python train.py --n_layer=19 --d_model=64 --n_head=2 --n_kv_head=2 --head_dim=32 --d_mlp=128 --vocab_size=512 --activation="gelu" --norm="layernorm" --norm_place="pre" --norm_eps=1e-05 --positions="rope" --rope_base=10000.0 --rope_fraction=0.25 --qk_norm=false --attn_scale=0.177 --bias="all" --tie_embeddings=false --parallel_block=true --init="normal" --init_std_qkv=0.0625 --init_std_o=0.0101 --init_std_up=0.0625 --init_std_down=0.0101 --optimizer="muon_variant" --lr=0.00885 --lr_mult_o=1.5 --beta1=0.93 --lr_head=0.0127 --grad_clip=0.5 --warmup_steps=200 --schedule="wsd" --decay_fraction=0.889 --decay_shape="pow" --final_lr_fraction=0.02 --batch_tokens=16384 --seq_len=1024 --doc_mask=true --train_tokens=91960000 --steps=5613 --dataset="wikipedia_en"
Each number is 128 + 32 x the weight over its row's rms, rounded and kept within 0 to 255. Layers, rows and columns count from 0. The size above them is the row's rms in percent of the matrix's.

# layer 8 MLP down, 64x128, rms 0.137, rows 0-63, columns 64-127
size [104  92 105  96  92  91  97  96  94  90 113  90 105  99 101 112 104 105  95 107 107  99  85 103  90  97 116 110 109  84 108  98  97 101 104  93 101  99 101  96  91  96 102  96  92 115  95  96  94  96 102 111 107  97  96 108 103  98 103 101 108  98 102  90]
[[ 55 121 177 178 100 117 118 119  90  90 129 177 110 132 186  79  75 149  63 158 109 122 114 162 148 103 129 166  91 164 130 159  67 140 107 127  91  97  83 145 150  69 147 190  77 180 176 144 136  91 205 100 144 169 140  91 120 157 120 130 109 141 112 182]
 [139 155 116 114 161 125 179  65  97 159 130 101  99 135 148 174 164 129 121  81 153 107 118 160 135  77 141 149 134  79 120  93  98 141  89 111 111 171 123 112 152 128  88 135 154 138 137 143 113  86  98  64  88  63 146 197 145  75 142 111 121 138 176  77]
 [173 162  69 105 114 110 120  99 120 124 170  75 159 185 143 140 132 192 107 166 129 195 127 142 116 132 153 101 151 146 162 122 136 198 133 123  98  66 155  64 132 155 111 128 170 126 129 173 213  86 129  79 140 120 126 120 124 137 139 102 108 148 110 104]
 [117 139 124 130 152 121 135 159  98  89 152 137 183  91  99 134 118 107 172 196 147 105 139 154  61 141 101 132 128  76 147 178 146 134 120 113 148 111 118 117 196 103  87 147 120 149 156 199 115 138 184 114 107  76  46 123 155 106 120 134  52 110 106  96]
 [124 101 123 146  79 111 124 103 155 122  92 166 184 139 107 150 153 192 149 163  79  81  77 186 161  80 135 110 114 172 153 114 184 103 171 134 106 106 103 131  80 137 150 149  59 112 144 119  89 161 135  65 117 149 135  78 181 151 137  53 135 169 146 116]
 [ 96  88  44 157 120 105 154 120 183 138 122 134 133 132 142 105 102 127 142 183 120 152 132 158 121 152 102 128 139  86 179 129 136 138 174  91 167  83 169 167 146 164 194 171 170 100  87 143 148 125 169 123 148  78 145  87 103 152  55 122 164 190 140  78]
 [110 183 166 104 123 177 156  97 127 144 159 110 127 109 136  55 117  89 106 144 109 170 137 133 138  91 105  86 142  93 186 133  94 116 117 168 188 102 163 102 146 153 176 130 107 138 117 107 146 135 175 119 121 169 188 165 105 131 135  68 145 132 134  41]
 [153 118 104 207 140 150  96 109 121 116 122 112 187 137 145 103  88  46  84 153 138 147 136  79 146 158  70  93 114 124  77  86 115  70 110 130 130 155 149 115 111 155  81 161 146 133 164 103 118 144 169 168 147 155 148 155 105 127 133  77 116 224 192 169]
 [132 151 152 151 100 134 117  54 151 116 125 154 162 170 134 132 176  58 139 142 126 107  78 184 111  96 182 107 158 146 121 102 144 130 135 128 149 163  73 138 152  90 155 140 126 146 155 153 159  48 125 143 179 100 117 156 105 105 174 100 219  89 146 153]
 [122 109 109 117 222 129 134 155 122  99 112 163 158 137 121 107 172 113 163 130 117 185 144 104 142 136  55 103 103 145 102 185  99 126 145 107 171 101  87 147 143 116 203 160 145 173 147 153 139 127 135  72 133 122  81 111  97 126 186 200 211 164 131  91]
 [120  93 147  92 104 136 161 129 108  97 146 153 133 114  98 175 139 123  92 124 158 107 110 163 149 123  90 121 136  56 128 131 125  87  88 120 122  96  85 123 154 112 160  90 172 133  70  79 122  80  92 118 114 115  88  91 119  74 157 139 119 156 121  96]
 [162  94 139 178 201 163 150 139  71 175 102 144  96  89 108 124 169  83 117 158 141 130  82  73 131 153 132 149 106 154 158 153  87 137 108 126 143 130 114 190 148 149 181 103 143 147 106 153 101  74 150  88 130 115 101 111 230 189 147 106  89 129 158 156]
 [177 135 104 156  94 125 148 153  55 104  71 129  89 118 139 113  74 120 154 172 131 133 129 186 114 131 104  81 152 107  59 144 153 164 165 124 129  92  92 155  77  81 147 135 139 132 102 116 124 131 154 128 155 112 162 101 149  91 129 127  45 132 121 199]
 [112 129 113 165 142 129  88 157 125 144  69 149  76 128 126 122 155 116 192 133 154 138 151 144 160  77 162 128 137  63 139 115 199 161 169 115 150 135  69 120  94 115 116  66 125 152 136 109  70 153 139 112  86  87 141 156 129  71 105 122 152 115 100 140]
 [108  53  86 143  87 158 135  56 174 140  83 134  75 145 143 137 115 162  97 100 100  69  36  60  70 142 152 107  89 159 161 111 127 146 137 138 101 100 135 163 146 119 162 184 109  88 130  61 149 152 102 116 123 145 180  95  90  99  54 147 156 190  82 134]
 [130  83  44 155 114 155 119 116 163 108  80 160 165 176 135 120 131 160 174  87 112  91 156 112  82 152  80  85 116 140 130  48 116 137 160 137 142 192 127 108 131 111  34 133 124  84 154 123  86  90  91 103 108 125 106 155 172 139 160 173 196  97  88 150]
 [ 94  75 141  95  65 133 145 101 118 129 132 141 159 127 122 116 132 204  82 147 170 167 138 104 148 113 134 113 161  72 140 177 174 123 142 121 153 163 140  78  70 106 155 178 172 106 119 157 189 142 110  56 102  81 118  91 106 182 131 135 150 141 135  72]
 [126 177  98 105 105 172 178 126 134  65 115 180 170 197 191 103 101 118 129 125 114 114 102  90 108 130 162 147 127 136 101 226  94 134  94 170 153 171 150  84 159 105 144 126  93 126 148 144 137 153 150 151 157 138 167 117 130 174 118 145 143 160 131 140]
 [120  87 150  80  86 129  30 180 133 162 161 177 137  78 129 120 202 151 116 129 128 164 126 121 185 131 161 102 134 173 170 116 106 122 141  89  66 145 178 124  86 100  78 117 169 176 114 111 168 182 114 178 151  78 113 196 118 102 145 141 104  84 119 169]
 [ 95 182 145 134 141 124 151 166  70 131  92  86 135 133 122 105 141 160 115 153 114  52  98 106 148 118 100 148 152  70  43 132 137  58 157 162 159 151 112 144 135  97 132 143 160  79 160 152 138 118 105 106 113  91  90 122 113 117 170  69 117  78  95 169]
 [111 183 155  93 176  65 118 116 126 104 124  89  62 134 141 133  79  98  91 104 167 127 115 157 160  55 125 104 173 143 157 114 128 135  65 147  75 157 137  48 215 117 116 130 112 151  99 138 162 114 120 110 148 126  69 150 143 135 122  63  89 104 144 156]
 [195 129  87 125 147 150 128 108 187  98 146 155 119 145 148 135 180 152 122 147 167 172 138 152 116 207 138 114 138 224 189 124 150 127  79 117 152 124 135 192 126 154 124 180 134 102  97 135  75 126 164  66  74 176 146 138 174 142 117 125  93 143 138 122]
 [170 173 126 184 176 114 208 114 125 115 172 123  70  75 170 149  81 135 159 116  94 165 131 139 188 124 138 109 152 100 139 149 183  97 140  91  96 127 138 141 110 145 166 104 100 156 108 106 159 132 201 120 163 132 117 129 122 153 105 111 157 171 210  80]
 [137 113 160 128 146  88 138 113 103 125  63 141 113 128 129 105 168 143 135  65 154 143 171 109 124 155  94 136 164 165 100 132 123  59 106 170  88 120  42  71 108 110 159 128 147 112  94  56 127 133  87 163 188 122 102 141 162 107 100 132 176  88 139 124]
 [ 74 134 100 178 116  92 104 126 178  91 158 116 145 178 155 181  95 120  69 139  96 121  87  82 108 174 165  71 162  95 103 152 147 140 154 156 150 116 130  81 117 179 101  89 178 125 143 136  53  82 133 155 140 105 135 165 127  86 154 115 131  67 133 149]
 [151 139 141 168 140 123 105 121 160 123 139 151 128  83 127 152 105 133 137 128 123 110 156  92 173 104 161 138 117 105 145 173  46 175  65 125  98 106 203 133 170  51  77 157  65 137 145 188 147 143 106 154 154  90 134 133 109 140 126 188 130 161 136 123]
 [ 87 129 125 117  96 174 121 138  65 147 169 137 147 146 104 171 143 103 170 107 112  99  88 109 114 141  66 144 139 120 169 142 122 133 187 134 167  98 150 164 113 107 152 104 133  97 132 130 167  87 109 135 153 121  66 111 131 141 126 125 120 183 171 152]
 [125 115 214 102  55 123 118 145 118 135 111 126 172 108  95  60 174  52 114 132 115 165  90  88 157  98 126 173  60  97 120 121 132  96 105 100 137 116 122 128 133 169 143 107 102  86 138 138 110 147 115 168 117  90 134 126 107 143 115 157 169 180 166 149]
 [138 128 144 121 125 124 152 171 115 186  67 120 133 187 132 174 190 137 114  80 142 176 141 100 132 126 105 152 137 158  90  96 191 108 181 159 141 167 151 146  93 133 135 130 165  85 109 106 181 109 133 188 131 125 134 107 113 180 117 115 141 176 109 105]
 [105 182 108 127 135 149 121 129 128  69 107 156 126  88 133  80  90 108 146 113 108 153 149 132 141 103  97 152 128  93 146 140 174 104 130 134 141 127  97 171 133 127 152 142 145 158 111  56 104 134 111 108 195  79  87 175  83 145 104 120 112  85 117 157]
 [132 126 122  97 151 112 122  74 145  73 111 140 131 155 124 104 190 126 169 145 117  84 166 124  40 169 140 111  83 183 145 128  95 106 118  96 140 167  89 122 193 135  73 157 127 144 126 121  82 175 157 136  99 177 151 145 130 120 138 168 114  91 135 120]
 [134 138 179  79 102 171 163 115 151 149 119 116 139 117  91 108 175 107  62 127 163 134 139  92 163 155 122 111  98 127 133 156 140 125 149  91 141 121  92  89 118 150 183 114 109 156 131 163 110  69  79 167  57 122  98  73  78 107 131 125  37 110 134  60]
 [118 120 138 106 113  99  84 106  72 110 135 134 161 172 161 185 149 132 149 182 175  77 164 141 118 128 152 165 124 128 150 145 143 160 145 107 176 142 133 136 119 191 113 112 151 179 139  99 166 143 103  93 110 161  75 144 182  96  95 155 154  83 104 127]
 [158  96 150 108 155 104 124 156 175 135 157 128  97 134 116  83 108 108 119 168 101 153 131  83 193 117  86 111  93 136  84 140  97 139 164  98 107 117 163 144 129  77 121 102  99 191 135 158  92 177 104  73 130  88 173 114 116 184 128  88 123  61 126 131]
 [154 102 133 122 144  82 118  72 180 181 117 112 119 141 179 126 149 109 104 139 110  22 115 140 137 185 148 103 116  96 125 133 170 116 150 156 108 145  54 168 178 139 161 117 127 126 145 115 132 141 139 144 137 156 112 119 124 120 158 139 164 111 179 183]
 [126  69  97 112 124  67 143 124 150 136 108 115 132 193 153 178 175 170 137 164 113 152 169  72 106 129 120  96 145  81 182 101 157  79 120  98  70  88 116  93 125 190 128 126 122 108 102 144  86  99 152  68 156 101 131 133 103 151 116 165 149 146  73 163]
 [ 85 152 166 120 158 147 179 110 105 163 164 177 146 148 118 125 100 144 124 130 162 114 108 176 116 151 115 124 117 162 144 120 134 144  88 134 160 153 166  80 111 133 145 131 108 157 132 124 116  52  82  90 116 147 137  73  96 107 182 141  75 152 160  77]
 [ 99 151 156 178  95 155 133 142  87  46 106 125  98  78 128 152 150 164 144 105  93 124 118 111 136 147 132 101 184  72 145 118 137  86  93 103  61 160 126 115 165 148 128 110 105 128 150 157 111 119 212 144 116 111 133 130 105  97  83 123  88 221 187 105]
 [162 163 163  97  94  91 106 156 134 176 132  97 118 117 119 145  97 185 197  99 133  55 104 117 109  32 135 102 158 143 131 125  83 133  99 161 174 179 109 117 137 152 131 134 124  90 184 191 136 130 172 105 101 136 114 103 148 147 136 183  87 131 156 111]
 [149 164  89 149 139  92 131 162 180 138 106 129 120 178 114 108  89 159 103  66 132 151 144 142 222 120 149 139 125 128  99 148 139 102 103 165  87 138 143 149 109 127 150  95 137 125 111  94 158 106 125 128 152 125 153 171  85 109 146 126 139  60 204 102]
 [131 186 148 162  55  95 112 139 121 167  82 122 124 175 124 140 102 139 104 149 140 111 105 129 117  72 111 158  81 118  64 106 124 165 120 114 199 110 195 119 114  90 158  95 150 162  91 109 126 166 128 179 131  97 123  84 145 106 150  62  79 159  88 170]
 [ 86 130  65 134 183 156  99 118 149 108 138  88 144 120 139 121 179 134 150 118 150  69 152  98 127 185 115 126 174 101 136 133 167 139 160 154 130 164 196 130 167  76 126 118 104 160 144 160 122 116 108  83 133 128 149  57 197 146 171 137  99 111  98 130]
 [ 96 131 161 162 167 133 136 159 118 111 120  94  69 101 107 110 123 140  98 118 164 180 154 169 118 133 113 167 140 181 135  92 125 135 151 140 119 105 114 117  94 141 153 159  59 153 145  76  87 100 152 155 210 113 112  98 131 163 131 137 113  98 127 101]
 [106  89  99 112 110 191 120 141 102 141 180 110 174 109 113 146 156  91  75  97 170 114 122 110 153 137 178  79 128  48 139  81 135 100  83 172 141 135  75 123  95 125 151 178 152 107 126 167 151  52 117 165 136 145 124 107 177  97 164 154 186  22 134 131]
 [103  89  92 175 149 130  96 117 105 102 108 111  86  75 162 127 131  89 151  97 137 169 126 159  90 150 155 123 135 175 159 154  64 164 151 137 157 134 144 161 139 122 136 168 172  93 149 124 114 200  73 149  74 149 142 160  87 126 129 126 158 118 185  73]
 [127 162 159  77 170 187 159 181 110 105 127 181 160 132 184 124 151 130 153 199 158 133 129 139 118  99 143 125 123 195 131 162 140 166 130 132 123  92 114 131 115 129 157 155 118  87 174  84 128 109 122 110 156 188 180  38 160 165  89 130 103 137  90  94]
 [ 66 114 111 123  81 151 134  96  61 130 156  44 106 182 193 125 143 117 154 122 112 181 175 144 167 145 181 156 105 128 188 163 154 122 202  78 103 162 118 130 108 143 158 187 112 160  78 109 116 134  91 150 100 154 125 121  95  86 122 149 122 168  84 152]
 [ 62 119 136 165 108 138 156 100 134 139 122 101 181 110 122  81 141 115 124 122 129 102 134 142  97 123  80 180  91 119 130 111  91 126  74 154 159 113  91 101  74 112 105 208 162 151  99 148 160 181 119 154 159 150  95 152  91  96 104 166 168 146 109 122]
 [136  98 107 126 155 156 128 158 111 104 118  88 120 146 138 113 126  88 126 130 102 139 109 115  90 134 128 110 106 133  97 120  70  84 162  83 120 123 199 134 183  90 136 194 185 139 140  88 171  83 118 110 139 138 108 126 200  47 196  91 140 158  82 117]
 [ 67 116 137 156 104  94 110 102 120 123  91  76 171 177 126 109 100 161  94 132 140  89 129 159 116 178 145 100 130 163  85 136 137 135 148 111  88  89 158 137 145 158 179 187 161  99 148 145 119 151 148 185 109 118  94 159 158  68  78 110 179 146  91 133]
 [115 121 141 113 142 217 162 162 155  97 142 104 173 137 169 135 204 108 133 130 115 135 132 102 138 131  87  90 155 129  91 178 154  65 167  41 144 131 159 173  78  95 129  96  89 111 147 134 124  82 144 111 155 114 199 186  55 134 164 159 148 142 148 184]
 [150  98 110 114  92 175  56 113 119 119 165 102 151 166 104 106 137 170  73  84 119 145 143 133  85 155 125  37 136 192 134  85 134 166  84 156 105 105 131 159  54 116  94 123  60 109 110 141 109 111 135 121 150 170 115 113 129 124  90  86 159 117 130 101]
 [163 149 147  98 118 157 151 138 180 191 139 137 172 138 128  94 115 118 152 154 234 143 141 136 149 124 235 108  89  98 146 184 128 150 156 145  64 166 147 156  95 166 127  41 139 151 139 112 136 149 156 127 157 101 148 197 181 101 179 117 121 139 122 165]
 [148 125 118 145 122 101 137 120 135  82  92 135 180 146 144 170 120 143 120 162 131  75 138 127 135  97 118 100 213 142 104 114 139 134 124 144 144  91 162 137 122 110 142 122 101 163 119 143 105  49  89 115 145 123 108 159 108 158  94 147 141 163 122  73]
 [200 166 142 105 138 104 102 151 146 131 123 119 101 104 116 170  78 143 152  91 168 105 121 115 119  75 116 167 158 144  91 146 129  66 112 127  86  98 156 140  41 121 127 181 100 117  95 155 152 116 131  85 111 181 129  83 110 205 115 122 178  95 153 155]
 [119 134 123 155 214 128 139  84 175 147 115 177  76  65 159 165 104 163 130  92 154 164 130 117 114 163 140 155  98 101 155 173 144 101  61 151 122 180 156 128 198 174 122  81 155 159 141 128 120 140 146 142 120 158 100 110 142 139 141 149 126 125 130 198]
 [147 149 113 191 130 134 130 134 108 171 173 123  78  96 127 102 155  98 136 169 104 110 113 168  98 128  74 202 133 148 108 104 148 115 146 152 116 110 127 135 153 137 140 123 136 174 106  83 186  95 198 110 130 217 164 126 141  84 137 157 130 127 111 139]
 [104 134 171  99 146  71 125 112 155 139 180  88  75 132  91  89 157 120 125 129 135 193 136 135 110 136 148 160 152 105  65 137  57 111 135 113 114 145 113 132 157 150 127  97 163 143 130 198 158 132 125 152  99 158 142 122  90  83 120 172 147 156 106 122]
 [149 111 162 141 119 130 176 159  93 107 113 110  53  72 177 144  99 114  59 100  99 147 106 137 131 140 160 101  98 164  75 148 157 141  89  57 156 122 129 147 104 111  63 122  97 100  62 180 128 146 107 127 133 116 130 123 165 163 115 142 136 125 134 125]
 [160 152 121 162 131  99 128 143 126 103  94  50  80 140 112 156  51 104  93 157 133 144 156 131 105  87 122 188 103 170 162  83  87 117  83 114 136  93 156 112 118 105 111 127 162  90  96  63 137 121  84 142 125  82 153 128 166 153 116  50 107 142  94 118]
 [141 111 185 127  95 162 105  49 166 116 182 107 150 146 119 119 109 121 120 157 126 145 194 142 177  91 126 184  73 117  90  98 161 152  88 123 157 109 158 146 119 155 105 129  90 102  82 115 103 188 178 169  96  91 128 130 157 133 107 108 126 160 114 100]
 [139 114 157 149  93 119 169 194 109 163 131 110 161 135 152 104 167 149 145 106  94 152  71 137 109 100  91 139  70 105 165 132  75  88  57 151 133 130 155 169 159 183  75  96 149 114 107  98 129 115 171 168 136 153 148 136 165 218 126 127 113  85 125  83]
 [116 121 143 132 166 150  79 168 130  85 160 107 149  12  77 140 124 151  68 120 138 135 138  42  97 135 113 121 150 140 112 102  92 118 133 116 130 111 170  86 129 158  80 178  98 122 130 117 102 155 109  66 128 157 111 159 106 136 127 100 163 118 146 124]
 [143 151 148 101 120 140 118 123 157 175 161  96 146 160 153  88 136 164  98 141 104 118  92 130 137 145 106 135  94  83 116 180 136 116 125  98 134 129 153 153 117  96 174  83 195 131  84 158 146 220 154 137  87 132  90  44 115 146 134  96  76  74 128 164]]